config.toml
n_kv_head = 2
head_dim = 64
tie_embeddings = false
init = "uniform"
init_std_down = 0.0
optimizer = "muon_variant"
lr_mult_o = 1.5
warmup_steps = 200
seq_len = 256
Each number is 500 + 40 x the weight over its row's rms, rounded and kept within 0 to 999. Layers, rows and columns count from 0. Numbers have three digits each. The size before them is the row's rms in percent of the matrix's.

# layer 4 MLP down, 320x640, rms 0.0733, rows 0-319, columns 440-479
095:534488488531569481483508490524458459427533405528477457482573502458534529463495438533489467609507419464498461545464453456
099:551494452480513483547468546476619509531492591492458559515476526479453496504553451470418499494538437513535402560518491452
096:418559465466499540480559511503454534499508466475525508458464491470495467514526504523466512538460470477514423492471414524
097:468463457480572482572548497523497475442507448541442533478514583519507457532566545450457540513460503500531541396507511505
100:574476505539511483549418484497545540467514517459562478506566516536583415524550477582541546500474501439489434467529547524
097:533486474490504472529506493515467506499460526459519463500543492513466510514526501492493426548502558536481461474492551457
100:473475527547549559449526573489473476430512524481517532511525520466484495620575473469543449512525441507471597515453516515
100:452488582523486500460345496474509446515471452440540475469548467448496474540524479426560505508547515475411521533530549473
094:528553462461421485451596465475464509516552526566520426482533535479467498476528460515469510464505485443547492504529486516
098:503532584530447460495533527588481496504542374516513486516401460508376461457461436464502519558456545511505462491462538520
096:494501465535453492503481488518583485433498504550437504553490485507490487536532497540491518552498477457518506519479525505
096:573463524563524514458542471510545525523526507434496480538504499536493504534520567464533479449529537543479496499499513467
098:506462485503475464539451487445513539565448543513529527561495522455463438490476488453477556462483522564509582535565570481
101:497557552505495447536550542486560500459517514483491478530436562481545482520539523463500470504544495530534567479445516501
101:494475435484499443484526523447555507430463435457502499518451547464436490481484517462494501472453501513475450477515521450
102:549512508509450484580499532476567538466503502529543467436530534492494490515484561457551487460483627457540455496495543519
102:477554454457476533602492477465494477505501558514476519465476518513551461419508491462385492517539487523475477535500473523
101:528563553528566479456481511533455451463494505524532437517478530401409440465549470503505514526484592513504521475466569573
097:512442492477538498496483481529490496427477486461556450521446435516547454470601570485491510560574536524442508486552450496
099:536480492541460439424452509589463576474541438484518487525565500498479504480518528438440495509485512505563564438408515524
100:498513471517482509499480546501464457480452508436541525510451477499446494483558527458491470535501463458616506506531544426
100:490503497493536477470480490479525501487576475487505489566497482478453509512469547544469501586514472523512449537565532491
101:515480458458508449511523492490568484444452477473540471497484510478497493395514473599618486435527549531543515507462517594
130:445453507488540457524480565545529453493509442493468543558510473489513481465457458411514544458443508525506495443534527491
093:531463474443546569474492444432527425529428531461550525475485539483526488491530478510521499519508481539535414477463445514
097:477466528495484520493465506463493524435534542560488559518511511484429545533530535515500570515448551460511511555452558530
101:489461448444554413435505417514545574513475512569450534510496506425525414524491507503537502552520526484467464487466525560
104:521461477485542483539487471555620469473531517504556541554483465451496558497534515431506476555460517462548483443466497554
098:511504476480507477541476548449496506523514537443428460484504506538479453487488517502553507481542395505471558500474525426
101:467538494496470474483547552449504511546526405556467496480498525492508504492472477514431519538514461534520500447455515464
102:502440506535504500497481443552546493508482553526434544495475531389527569518459468476535493519515494520535501485593470445
098:530482522474459471543440457551573483528472539484486436538553513519482491566489507427525544538551534546552532476460503504
099:484507482507493521479526491442506448414500465460459494463489492485488477486466482446602546512429585562502478542492409497
102:460540498458455492489502468513522525568443465544483493512515503544592545506532444484479476454542522518524540457471517531
095:472422502553459575521482493520472465491518526466495492460519548451457443502531494485536443512507516464504500482574508529
105:556451449548524480539510519487542396467483587481527562491473527575549499437519467472507513530484574471549534558523427497
101:488506562484532486535524451536513473453448481477531503572537443445472452529478510549457551455508479491472457485448500430
098:514481542494479512488468475464518559501484411528544459431470542546557440438527472458439496464498497516501472495530525496
100:466539463533538524526544450529508521494556491504490506579511473435442552476431503528482486468530470557598572492531505521
100:554462585490534561569454548432381501509468538553475420500482535482525481545488486517520519489478506525529468472486476476
097:494444584536524407519542508553497440572575571473486459470558447463499506459522513489518504574510482524579465499484422457
101:481451473534553475537535476491470493551483486551504498515469506453506553402487467564569490513465538586505494565560504530
099:512442413452484550545430530442520459505570516518526489492485494559454474467460458528497540527484511456542469593478484447
105:548544536504566523430529591519509458582497495565520494458484554511543435547455483505567542450542548520553541522483467389
100:496521545522486499559449449522622497426468434470526464534506503526501479582524429489495526457476509424462518492491534472
102:443482534498519441511471423532498520489463476499472472497497477420457462468502490553464459528461550543532522550499504506
096:499503530456447468540513461389539466527474492517442490488540536523512493469518493539528518470510537545521534559499483472
098:516550537442494507547482540449474419525532436523557554534461471568393514522399445499531466588518476573562503518518393495
098:496485555519459476489461551557466500515490462539579471438452558511492429489517444490478506465531496607553513554473570558
103:579471499461526551494529526498539561461508438498495536476425476483446470519508473454504423510486491550452559451435480500
096:529511553499568493540471465527489450485477501456426522392480483517471474464493398437469483529489386480580512553469461460
103:478467479478490549583529504487509472441470491529498518503435487479410481499558506553489507559494433476442540542447469484
101:501485507471479493596567510450439466488461547541514509451438597572450501525496451471511525524554539512465524515578558472
099:464505480557488507461497580538460573541426511546461423506479543498459510547560418508592535573499456453447539464489485521
101:491544509514476520448491457472435548507483440484463467522512498509500477486507537561468480401484584470488457563433516537
099:588491445520527549526500571502488454516534481511523523519468482535530552469564440564492478501455525476504533463486487543
099:461447556540538470535509466514572399467515550535545498524536506545517455484529546477368476580509498557535439535515477586
093:527639514463459605493489476554489464578500471466541471488434504514499452541491506525521462527456423477503513461472451591
099:537491499516414512431481520569530445569395499551515440449527544461443451500473631549428467531504454537475546519505482537
098:499527433460451538496526537541505448523492503521463512592491466537410486497490528564490497502500478381435440461466489560
096:452503446459443478538481428455516585489522524508504536569495525495503488544486593503530531457517520464528545536506527498
098:504468482457467537517433452484466468526453533496450476441562472508568524505513467509490445504433513476496591570538535541
104:512515550514537520563534508503521455527487563536476439533449508572498496486534440469520489408545491505546460523491442497
100:481446537513558475523524480472554460533500625467449462358527490529458626404513523513544496473470457501509474488526533572
104:472404507441467453489438470444502571498439434457472491507506467463472553439489508478474594482427492573473443549563496506
097:546543531471492507498507461509494523534549468480549520476485512528437531484513449508520545487482500527517463435530539593
093:505416500460555525483498528557505496550507432533481478505487442457536533489541518545485502527526553537497512467518505528
095:474474515454518526490533598454454402531569471553498466451498466445523488531534582413479473493503472534483514556512494535
096:468529512501518513462503493498485485549488431529513499516581560443470457539457542484488515509501538537531525501487504498
102:502493497455484498521543487513539497488461451499495432500478521552491508476472513585500452403522500513521509505511498452
100:520471517545497460507550533546445483555454534546497546492506467486510476505554552552498513468477421475490514520414472486
104:490468544469466488501439498502518523514493534515468505562507503493522461568463455512610431513550445515566514513514485429
098:428463494517476489507519472489381465531530521514507452443445440472472558483390562465492421521532442520557557544526486489
112:498426491541483533527491517481525566484418546480494516574502446453447546530476455527477507492506489502458533532499457485
096:511534475475493541454509509448467481547510505500446519491543571444466489576518499441619497525454479447497504508596514544
094:456438493515500512493562412493466485556457527461557451498468416474526493537435570510457491534467513537573509470467529528
087:514518509505441534475503502529495469447514515480449496520448463505457473538517542495503512495486465501503478527466554491
093:461571557523495533487531481536474566471497531449536533495561475549493486553480492519513464559484509480467434541473563503
106:582525440498479494472555536538474536487529514483475451513497505463448503524425495425482511494507541497560517544434413484
107:492500485484505484437522436490511548529503519490543515519480533517496475555492532536411426466498453545477513486522457550
099:448527485502566446484507542509505492487458487476519527527501515453523439445457434521506511514548506496471468500471526494
105:516496479544544501530505447535461451449468469443586558521491470480544499557482469526549527535433516478517539442548432554
101:503579514502462466475503524526579484475518497515504546471504484482419468496449543480519547492479488456607473448503504529
096:500490456487498580504502449495458456448447479522506471519470520468513484478534544491519461452401549468485452482512486530
095:502469534491500496498424473474492598551560527516442552449522504561521461488522535461456400511457511529488495432520461466
093:554577451459531526509508508532408495534503475497501412488481468479547448528503502517550503453503547491479557486461495551
093:512452471520499486467440542457514464442510508499495441466481551529597534509458500558537473518543507537617481486564526470
101:526499526551454470532513465471484421532498551568497508462458571566505460448515540547482470538512565445527570489508481544
093:566509510510424507537482538578512547635572409470527520498576581559522538550528502519474495406524592569429498502454432509
098:515433496537536478490444464524438535533501423478502507571506519524494366468493503521523474484444576473503489509550415512
096:517561519574485559571533449506467504546532558473528522580527551497555542540452514458502535480519452534477544516509502472
096:528572541481448486452515494556498497509472463453554474531456474521517417563531492515525478549541539462507524463478556478
093:427432443593530508494426571445533472469452460510510523477531527514514514462496542586539452474496528501510515485502508506
095:536509525463581481505467460473459521436545519480449522467523441504495480540488511520497433548478556460506517521521524468
099:482460441521482516417521446487435534478530521474448443475545508401463559522544430460480520462497490466441481441478496462
101:452497498435501559446472408512568541516457545413482520499530514586515524474516492471476416485499535573521543443498449541
103:470481576542469528475523522454484506453442457514491498513467540516509392518461495549493485528482489513472507489500540569
097:525478538534521400486439481504496509454537558477458513510513528534480499542433458493465481514530435554525526534569447491
098:550539537564532501572438497518543536468462491522472506547519528532508547501407503480499489518514485519513545558483481493
096:494485471438489524473495414433482511571516564475496493497470420465516573580519499478459540501455475475530509492524528518
103:496445503529452459489504487467474514524489547447558501525463507474467485467449547469509425468530552551474449432427561502
099:468509557557454597471508540492505485492532529488530473554560553592526527513471460541469520568521464483523388519537518493
095:528434437512518494556573566487459536465512481450394432451540552375426498425487511536527527514483494517574490529453481487
142:500541560509464483460500542523518542445479475446467533524530452416493525498514621506521425504554459510529598456466506526
100:503465493560476555507467586463453485595433498461462464419476480485526479412531495532486473475504465485527438503499507479
100:490447525556405493511389535422523443528502485502606465463524450446533525465454449446522564539470501514545560444527436478
095:484503475526498544518451503419553482549403462456459441464535496587422542583522561556525500483472444551497460478487546556
101:566501531480525508534552548499465534446514450494513466525517568488528461522491587529501589477477590543510437479494534525
102:555455503540469579496473472527498530521587537499424497497444546482575544520526531502603467513539523509556508504517507558
097:500485522523539520519427487514527475489515481501516530519440476466573551498475471558495494504492546534480528530530517425
097:513461572481488491504557486528534478468494502483501446552557463501519474443517536498529496508450507470520475512502547469
100:467530470433509535424535517541481551455486488484501392474427515432481535462469524498455523479471537500443511479558493537
100:488545505590472542487530515522495482429558383524499540528443561471506517474485515507442489624521473431471490458490562535
095:482462436439528523504495505495510593506521485534506524488514512561534572463509474500442524544509536511372532512494539433
096:493515531496505446486519517565481574514512474560502534510514464584522512554514476479535474415461468520485493508505516555
097:453491472475496547488522548504459441496529496582505442550479513514531492488458502600512482540490504479469550615591441417
095:491506430504503496491517509489484447498508465541560494464526500537510457547467456381542502406559562523500541457535542451
100:522516462522456538513524536463550495474422482539463568572592546541562547505467484477551554411529571485465448499579424469
096:485496570443525454506541457496499452518513444514564480497489455419508410512537503511531518587522470534538502432469466449
099:518592502542449471476487583462507463505549460515457424506539509488558497544503453453478504491479478517466555471479418518
098:456501484434518494514509514487496479488530487557471521481449473481511459507484537497497472543519479495474496441552486511
098:482487528483513493509487494569482512481529443435549477495523475495467491501533573526484515525449488490562521514519484550
095:508537470529428502465538430539483484455471542481408498521515482477553534399459492493545470517553482487527498515472492481
100:479468476551524508571477536505477511550467564500495473557458479486445421529529481505535499484495467455508457449479410442
105:509553559495475558490548486468521506478543504546500484513528468474558502434573531484594431517512568463535503521436505486
095:447488519458491507570456498531451550519470519474510491571484521571545446572520503498544442477482521464525518457528542489
099:553523441476461475528473545465474444527446442459548485544488577566428455479491509488537482518437546439476492522481448528
098:480566528425516523547528565486429473525454456546504464518480519520505469545529446464448501475481549455508570489448480536
101:504542464527521544524459569475537468478542471517521481475512605495503488504565508494551547494522468532500573476486487530
134:395555524505490436502501500472552478481478462438504530528526476484483512573565486544525551474502471529529549472494575495
101:618489439493540536438502489493511482454479497462469543527484551457525477549488499508507537538544495480484449502558441537
100:521542550498485518488544515524525491504535421569512504525458523500510556508499456508394518593527553540482521499604502561
099:453533436466444568484508504529509501518449521537484569427526587480481491531463559534505473489464494587538467523466529513
100:564447471498523514526506495455478503512513413491416567522530493553483535467492488530458480520453573502464434526545516479
104:471533548535509552466521483492479472522556572514488531441471463479482527564410503495493487507526504525479543443529584504
100:493477520540541491504458510601528462555546493502526477516454462539514429473551459512518481443523461480505513510448497516
095:546512529474529477472545555503618435450472521539467571520570520493543468457479476494500421523494508550462559561511498508
106:536508519466538516509512535466556491515478473481478490481542433544495481608476506505577565519521480501426476466543450498
104:447542562555533507460501492589449487462535466414473411492454521459503505508491511475484413466557522459511490508541417513
102:494526512473483517492417524465505548552489518533467476439541491518429522482592547535503526520446543444543466517477461495
107:535529466497524490532483565529487454486466515525508478505505463465488458525427440502491509576506472514441423479548547468
098:444432501547427498506529519483545510471558480536539455491526519429487499472552520477421454499481491524462517468498518499
098:511541563572459485535460502500517537504461533495504438473446533511469555526465525461444531461499589509474537533518529458
095:506463429514485529494512482545601458500488499562478491443525519533548475536482444498494479461476489452509534522560419471
101:527455596547578524489554480563518512496510463536453534579531504459499449485515503465517578510561506501512490499455496457
100:519498494481539486470505444533553440556538524537420511531578459516412438466560593621449516452505464493481446494561458519
102:489517440448508459529557496508471507552484459414480510478492562429517515579526464522523490512479443526409508434522502494
102:542530537610410553576533485525532533500505542555469511446515442536417534506459472458517521538473457547527492573490542509
094:482452442450466477549469541425520524441519456479579508489490443503483571538451464490450540520541477576467618429510531414
100:480502519546512547479546436513524548528521490541467547519530496483525497503510497544526419420544571501455551479507495507
097:433520474474529460513479581598448453470497421436495592465458487495458532473494500522442493492481557490476505571492445543
097:460514559496506444441532521516514470460486453485500470459581558416451531461545473536478511462460461424488419535565454570
093:474521478475492516490461465545557533486540494478435456509569514547507510570495523428396539492518428525389505516532516490
101:478521524524429538482551616505468467558485590454514496480501529449442519479464524495527562508552476496529493479582517469
095:502459541497570499379480452491473475496534562432462497539480474514469537516548502463521466445509518476494476513470419506
093:532499468509534472498482437498497466506531539558467558540563459481521429489410471472437486535520539477520520432490438547
101:504462567464415510437547486452463456474579473504524458407447520472492579477550511510488499532549512500521566530579471466
104:470487502498468483500432535543445500540598500471493503445486583487527457458626544578552490508455558510523539544503497523
099:513542477426487453542478540524514482484527571577535553521439555487451572497562493493517500538522508463617422472520495511
097:541538465455420573494500515525569530438445515511426501446478507543522545453494496504523537536425497518491485526497537404
106:469522427495571464495516476519521490501508502513425476564547463465469499567500463573548450554452503462459483500518477544
099:491428536495496501486492487501457530524541514559488377487539539572453522502476551507438467493528551482475484526477483529
097:508454498556520525528482463551560483502563474555470590516502502504496504468486529435511493497444539474485447523459583557
095:528529478520495550519483513505490509569509513510579435426546457504461475534493489473493484477453518502459484503535475489
104:521517472502460492499456510499503443469481497532439474569511532501532449557543557464502523502482491519536397525466495539
095:442441467559444561485442449481480488594541542466477550536436487443400465565513531525465494530439527491499540436451550519
105:486550587470496509429470475523488490483501493510525456473501560547458550531493557485540515522514481544469471499653531470
102:516497470507447520456393512517463485499481510462502525515549552446487538489564451553520506567501458494556500546490556481
102:493500459457522517522524491530527562423526519487581466474505490563558426475536492542542439519464536514590540462549447513
103:515468456471486540393567493515466492541544466512533534516445534568517536495500554488473536484470537470496569439444523486
100:557488495511513529510463447532491483497460542539494453499443473466504440462486500481504518476533480494442530557557496494
100:481552495451563424518482475544530454571502500514545537592617446523462465436428468437469566446487491445480532496509426448
099:502427548569519468465468465464479540472485476451468549478549490490480480553474573490534527487468454509482527528464495455
102:609480463513489437493510466528478601466461492532489554496531530475495493522545483518498502476482550496455498490447519461
099:460506514461525483532442450522467428510519503424452513549478513537491566503487415534537530512452491563521483542535512419
095:517435529427508466476567567474502481478477413512561470462560459491508442450550458552475567470516453445497531557526561479
101:538578564527530546500511561472513459523513532562513468476505397514506513503491535493502475529542502478537490466453508475
098:554530580529479459541431449535473497495590521469436450543515517493529520498473523462546480557532576498524545442499524572
102:488499470499468540488510469584439495493567445473495387526541517503494506495505518501484521557508537468531512530471469563
099:504505468510482531492580514431480527509465540559511464499501559478482462513499473490490552457559592617582518505453530535
098:505488516469580522450543509522537589546473471578507502497471445422505527576549498530497484524448472560513482508568512543
102:553485515534569446500529451565469500462474510434492490462502548399505498588498560509489628519458554549450514513504517444
096:520442438493530462513452554533493555436444482539548467542511504501539509396531501434502500510509572489503538541546458475
097:528513468504483551451455483497490416478464478575538469496573485503534455538495555474440493480515450511512472529514474520
102:549426462436477441517426419434446495483449550505553487492546530483478502527509513490474405491514483463485527561513453521
102:481518555541438453468541484535522458522480479523504509510492495462509540491528537504508527559445445490480519518490430560
099:528511460440535504486493503483552523468502424480584526530476467555447561476483464504536593542571514503496488455428443509
106:489567458568479468554506510490497471463508525470528491552477515473505515507527483419522506495489463463580530420522433488
096:591533474476446608457427562450541501520544466617407480456498520476536537467438489469531485509459474557478491537473569477
097:510503562485465420444501529436559563458494539543533517488490475515530516462463467479512505564442518616505485363461550507
096:481405500533556503535473473441522474468535514480462470429562492442424502545500481505558494562494537470536483465486516496
102:553512493481535545492573521475489509540496486420530508466550460499448524451519534443590490534538536510533488490471485491
181:480546490534528464600590477487522482486486501452565517496491443521514582526530466571521474505541458489506519520503481467
098:526487523495478454494518382458586519463501510453508437486567482550453464522463541499536475529519518446544538552519463449
098:514518487511517566492447495527489510552600485467556542497498496449497483506539460471515467529526494488446550517493497431
097:414493504471513485506508442400521518555514440483490487571578413574493591450516500511401485489462498453495496508506493490
102:559484443531580499532513451430510411467434527460439520514477545492474483511440444550511513526535557545530448491548437497
100:516546471541521506450485446584498572559484528496532521498487553536500484458489519499552485557485589519410473514483535524
097:502515485555465495501482514458517509503548526465568499457549520594519491456517525493512553475504474490524545443596498514
095:440517462455474495467431505528488473508503477428465431551414521507518506505529576517482465517506463482549472517437524579
096:473471501498477559456495454395574459417472544495526523499519560480479475452398518500480568459530566444500561526462566449
099:512486491471522449541420449529423502537477493565495492516472470494550495481529522614446456497510496475484523540434497508
101:501513545513458448494580469509565499454493552545515597531470408518457554494570493503524481514505533444427455497579527515
098:520546404475507468464478539521505539549474581432462572521502532491456475521435489502490468502448509491483506453498535408
097:537506466505533416465562481450539553513460492496486475521423521537522528437509433473477611468537528491494462532431522504
098:526472421538510506597511512493450484511504584466480616453536451486443518519540486520459499500550499464536480466507582498
099:432478468454619519502513540449550555479517501463623472517477529504549482536451465510500477491444487499525442472421461539
106:495530461512531453550470473403516546490460530516512622456496490495511561485545486522520532479474481484523451490572505461
104:486497405554513542542477488424382491454475558492466489463393469488462542478481424449435522555505461504498508593534517438
096:534493567514527503533538496451438522475552547471459478520527507483490537467534524455577439461452512470561483459510459464
103:536555491480502487570494501542471579542509494506499518482494515505441527432467498503559522596476468527533513548509496530
097:490560480473441416560489540501539562526524473473460506512503475544482615513520541390472516545520505434509444442521509500
101:501586432561461546518497542606525467526506493535464477467516488482488490531454506496517473412497475471479541503494558458
100:502517505471464493510484522558461531492568530502474490556536419487435456474454507491521468533569449528569496525509480439
109:489578524534471452516562491523565451397515551520436496491469473583534599526454501476507473436504512519528484485523421508
100:538498508500542506533503432470506453572469519495513466497578461479554517567470519635478462468479523441491487542448540537
103:553478597579559481487536433505423528467485460511461440523519543512505541482524615506522547494357486480465531507470497548
094:436523505563443546492535494542436481479450484477467505516503519546463517520559552469507482480471486518542406493499454527
097:486524505558490526490548516453498411533514563501468490445491511499471507534498456387543481533518490546494523590489509555
099:439502589484476441540454477474495363508542465489518545493510471462530488438453462438499540546497487435545478449570576496
094:538515600492446498440515475468512552505506461512523573530542499540508570493492494527535483501460529499503482448503505522
094:410505466534558512456502466514589483440499525509492522532497436514483488505448509553564476492460426511469517465410438486
099:477590579531403507516496469536459558499513502670496549438445413467511509515440498514526530503522456438529485542489505427
103:499527506547463485430575474516437441534439485395475479606524474529492515549494513466487540455447497491444482454543537476
098:473489519490527456533531421509467539505486508501464568456468533515518523466508437576503505496523503548541464507555591513
089:548488468565554501605487465557487451467532518481550451469445443516495558482496459482535543437519496474453495511515524441
098:497547517431453537434534488462447452461501481483477366489467479410461515504535476555575512514447467500523542473481462474
095:431473496510517482459599486510514562489405457516555467522588536516533427576497488493538495450435539607494522536564500495
098:491479524465442504529442575574497538525479504460451508494442501534511501488532549453535548587492520440479461496479454478
106:625489436466455519530541506456498489505475562541489451511456570478488487426531458486524536419426532494459548574520509488
094:504502482449442417492538486480599459520521495537564594506480520435512524502542452479454475536521541439469551454469457421
091:455557536476600439497483451519508502487514494409526565566554469502489533481473484535452558488506456509479501596472503497
103:500439581501573613545533495596491485489476453508480536488494550466482526537521473561577490560530509487445482516493444491
100:469541490546477505496544503530460488488504556563482492513548523522460464425447479486555487513546496448479499462510515454
104:519510562550444519440556469546455515583504508488464489513489524503511475546526488443496510477438436457462432502489486534
105:514535498547545477518470534486468412468425573470515478527496559517505521532541521577456468488521416524444490536497495544
095:513520527573554459467452537526501515479453573463487505557508440514449477456517559455454495484532481513508571496474565503
105:487547484445460465531464507528512493552454487572526476505504534537467546448511527472458548445546538458497470541428571484
095:526472584466502498517524484495478515460526457543505505554541463535488509549505465483453533490476505481458504487519443412
101:482499583481522541608536505480524447525527488464445586518440534517471488485512433546587488513472520493525491541508526507
100:520548504481508405522506440503467498469465486523521513475467435498498549520521478533526533483497488436490480504495435552
103:454516522556494494450494557486574479546520494446508506519543545536469517460538499493495469509573462493469487482532435539
113:655459537579477488503470475492522476484571571465538507438504510486513554540457480402464500498555540522492541486481486501
098:546483534474494528510531534551518475474523561512500498448514458474562523477522472470575486489504498598466516469526502497
099:483521501493570464542502461484531398535420424551490478529474458448516511534503484531544468482500576489497468478496493574
094:516474510520441521466489503527469487487478515518519465528554499522467479479505544510511524559546513475480491527508528439
106:541490516497560518527534516533482544517478511458468590471517462525471486474493517528558439475509485532489436534512593486
105:565519458452450475450526521437487486505496491501555545482518427479493452456474482516511505470531522479529493567514510477
098:436481490511568430497475510459550481517496522447487515523560430469501573582577559440470535544535540469532492493555534515
105:515518470458547551576438527537517496490474458562487456488400526469532416524527511509514455522447460466463431517562483497
096:529461555488554507482507494562568494526491472590539523497530478487414546498567505509533488435506502457498487590403507544
097:539505422528524460556486500512536428453483499508490569459492411462473500493476501457505439557485433477537535535557448558
100:506523528589438527450477502564545521499471514525468450461518493526552524503476532581546531422472486489479523435518425492
104:581515509479477448442523525499441515446442522522505420524514482495431452514500499454509584439483516419503573439521454460
100:472524526466554552503487483499478532518502496522496504491473447453532482518594493514491526486576427508485504522564517528
099:511507515558464433503470579514496557484477417490436483522484540547525472488527569537522519487455491468558494538537506535
108:442536502515490506488498494510491442518488508462474572521508518481448513554473493518481534558494521503552467508459483509
109:523513481429520513489402476543520422565517506487466503515513487466451524435518432501541546529552550448526511428473476439
098:551583487437475468466509549507467461522462548531503555508482550475475564537460500493461507530514518523517520547459519472
101:499527554472438498483520476528443533575503462427516477520456556539518520510574475501471479478562581481547491464485494531
092:499494494454501478523507531471468426486453534532517488551478516507497479450513518516476519563511506500452533513545483461
103:470422488549520561457489556507474522581436475510506452498481438531507459495453525539486515412550456447526525558548504481
098:496570457407503508467461504493566553510520503564443535496574477500487541509532479464486477497505477462487493503496461558
097:444488532477522463483542471457515506461494560483490550489546582508516488446542454510476500517554552538582540493485512549
106:511485450519533519489490504451430463450542473530549489573490486464553549512460418592538553546528450559484476548537515543
100:504512440510481490470471514458435469509463494446519498537543501423500543554526414406510480507514466493515549487462470487
108:405523524481446471462493576498504522493498480510509490464566467537477487524492598533511476486518522483539522488561547433
097:466471496477530539463415535435482517410484515474474467493483517467497454486508506492493447575498513517552538507486517532
102:453533443532499466475409460510500495487513521500535476485469453500453444522454502568502571531482498568460440475498528474
101:450518532455493567573619424541542536458476531493489471549482589541441493488485501470474449388481461498495462563473488523
101:529517462489543542457542473458555527484508429427516453466531435588533573496507501514545514566474476503498498469544481506
098:518551553505506514554546492445437540486536433408566471422519423522529495551507445540503557471560458504522521505511472415
104:523472583538541507518461486479521503480534478523467514476438555544458572468509503459553476459471519543538492485487596507
101:542428536513462516478547405472532440525491490496478505545506478520455451539492449536610514515456524534394522446515491478
094:490497478553476577481501535492457454533440487568501530508522469517470517471474538517482613471453479488487507462492533497
097:483531463548464481488539509555513534490565483558515470555565490561478462503536516549520466509533599538489497442545477460
104:515465509474432474446528513510526513465504573496544585480471504573502505502438602500464486444503485469455451446555502481
099:520499485510558523490570459413497539525503583593460502545510501497545492464560514512471475466531532458550483484547512485
096:522503477529482553467535505563552484534460505544470477487501512583512487430503453533549461559482596510581541433575512496
105:496453503508539563541552523507584494539534432540526500554573473542557532466486524485505520524461500498508508570482456504
100:491435558495525546565546509438480535472515544436490552562526534461449486557519468485462531572479540464520464562488417458
100:472488538541521424503523538535541461560515480500513523518503510487495458486437486387439508513499492457506535458574524524
094:492514533562537562482535511489497480489458482556445545554556487487470533487390474481511512512477501534515476505476457477
092:499487498457522518400451496559473545439474521494474508580480468491542526491445545539476447482485458478495533479478440512
100:457484406586470534509551500530524418543520534452520439527543499519484463527475520480466505498552518475453521520486534507
096:502487506567582500514506452531471485545394539478477521533512503494505539539559491621458512534527460486501426484443483519
095:526542422450564467486551464567488506513544390513488472513477576550512448545510536502480457435483448517519563540449492474
093:417503524457546452493552509503502524526505537427475485478491492436509515507514518457484408451489482492464520527524514506
094:502530481514466495506515531524505475503441522441468490490541457463516514483426476537578496476511493480521474514529482479
101:465430420478571532521497511467500521523538537491479502436533534476516457518466510501501432455494511574595566475507522535
106:518494503484516487509537484476471535515461485496509509504494479495511523547515562488475556520429451560513500443489526492
099:478481455522512593494513605486461465468520513575566483555511488447458448503441518501531492506474489473511514489550507488
096:499629518506484420490484547561482471523518500495588561493498458452514539481508495591475596508558483410496480513491426490
097:474508494423462514472493442503546478475434527502541559508483509558530514530549535427497463460509499500507474370491462502
104:479609489420469416436436549495502527529486574502542468553463530455489502551484451469477443533572409489559590558517469482
103:553553416422518474595499474404484545438528449524485516453513590488465446542491473544536531510445541514536557395522524509
105:571502532504473535530513471490535545513506502639491569530488474450544500590481495518577458559521485536515425499492580516
095:500516422541488531465467462508516500473557563444510489436497492562554539494495478541471504456505513540473547543494525507
102:496473507470413467517506438479580500441455499528518479508475503563511482479546538514520566503565510501587474483595523477
097:457465481493433531459456489531500496518450464447508461516489479486541509435469503455529521501433482476557517478548462554
091:505594514474481413522471509475497499467528469502529433533552433470588509479564471491567540542465426423460551525432487497
096:539509532505469492535545488517484450516448458502523524475453504481535470483422448518474507471479558499379490499474507462
096:492589514501499471512507407558490475524462539534462546527496473567406579460465527538478484489531428514459504472458544447
095:498468493528521523524477490458486534507508498477488462538482494463389502507415530494486457506516409532521482567517490484
099:506572502525469462436517469510591505459545487509527486552549503560520500478537483495479523536460481562453459492569478473
097:532444480432517481501511422477494531505527515517530480511495472419519561436470479469543482469513573537502503471571485441
095:511493469544485486461507502526491461421542482521514494555506517549486468483470502491523521413574574541529510463515505510
093:467497540518456483503508522516523405550480504556539514453423497505544455487522456561572494545550454560444463565487490503
095:474523434498483498475498543508507517423514524488489610490496496530480470487510516522461567476474520470483520501421497472
099:500466473453578578488565501415518483530538548473480429521507468472526512442521546423500469504448491506563456500489549513
100:505513532525523444418580492492487502532527505466392476537511458473546490550466540557458521487461502451467514542445541509
100:476452576461477477528474485509499426486486401551564519445492517509486475511529469459505509508528535487551494513536530580
099:472454506571494392502485489498438491466428470490471539546451537450505506508581490464504559509450550536454528513477509501
090:492510520480528505528433532570496563508504548453546572506593445585514498567500471451496446534486396469473495515431431477
097:446529536518525508464523535492538512387515489486470440480552528465551509519491489539431503460468449440458510549554511537
100:506543511476582466484459478477499545571558521475500465489639473535463465487466454542493530528494502561488544591487575482
102:531571500475451511466525545488547515547527432529499481496447490520546600490512475561544503528518502460449519503489520548
100:521495504495477515545448496538522461531519451539525473565487477520515518455530505486520512504503512493478422491583484480
105:469483513509586500519492527561490512471464480487528520463507512508444511531482517463529410493534445615506501518468561418
103:504495529456525446475462514513490529519495560509453566456561553467488559443467403532483516502456500497521488455498522487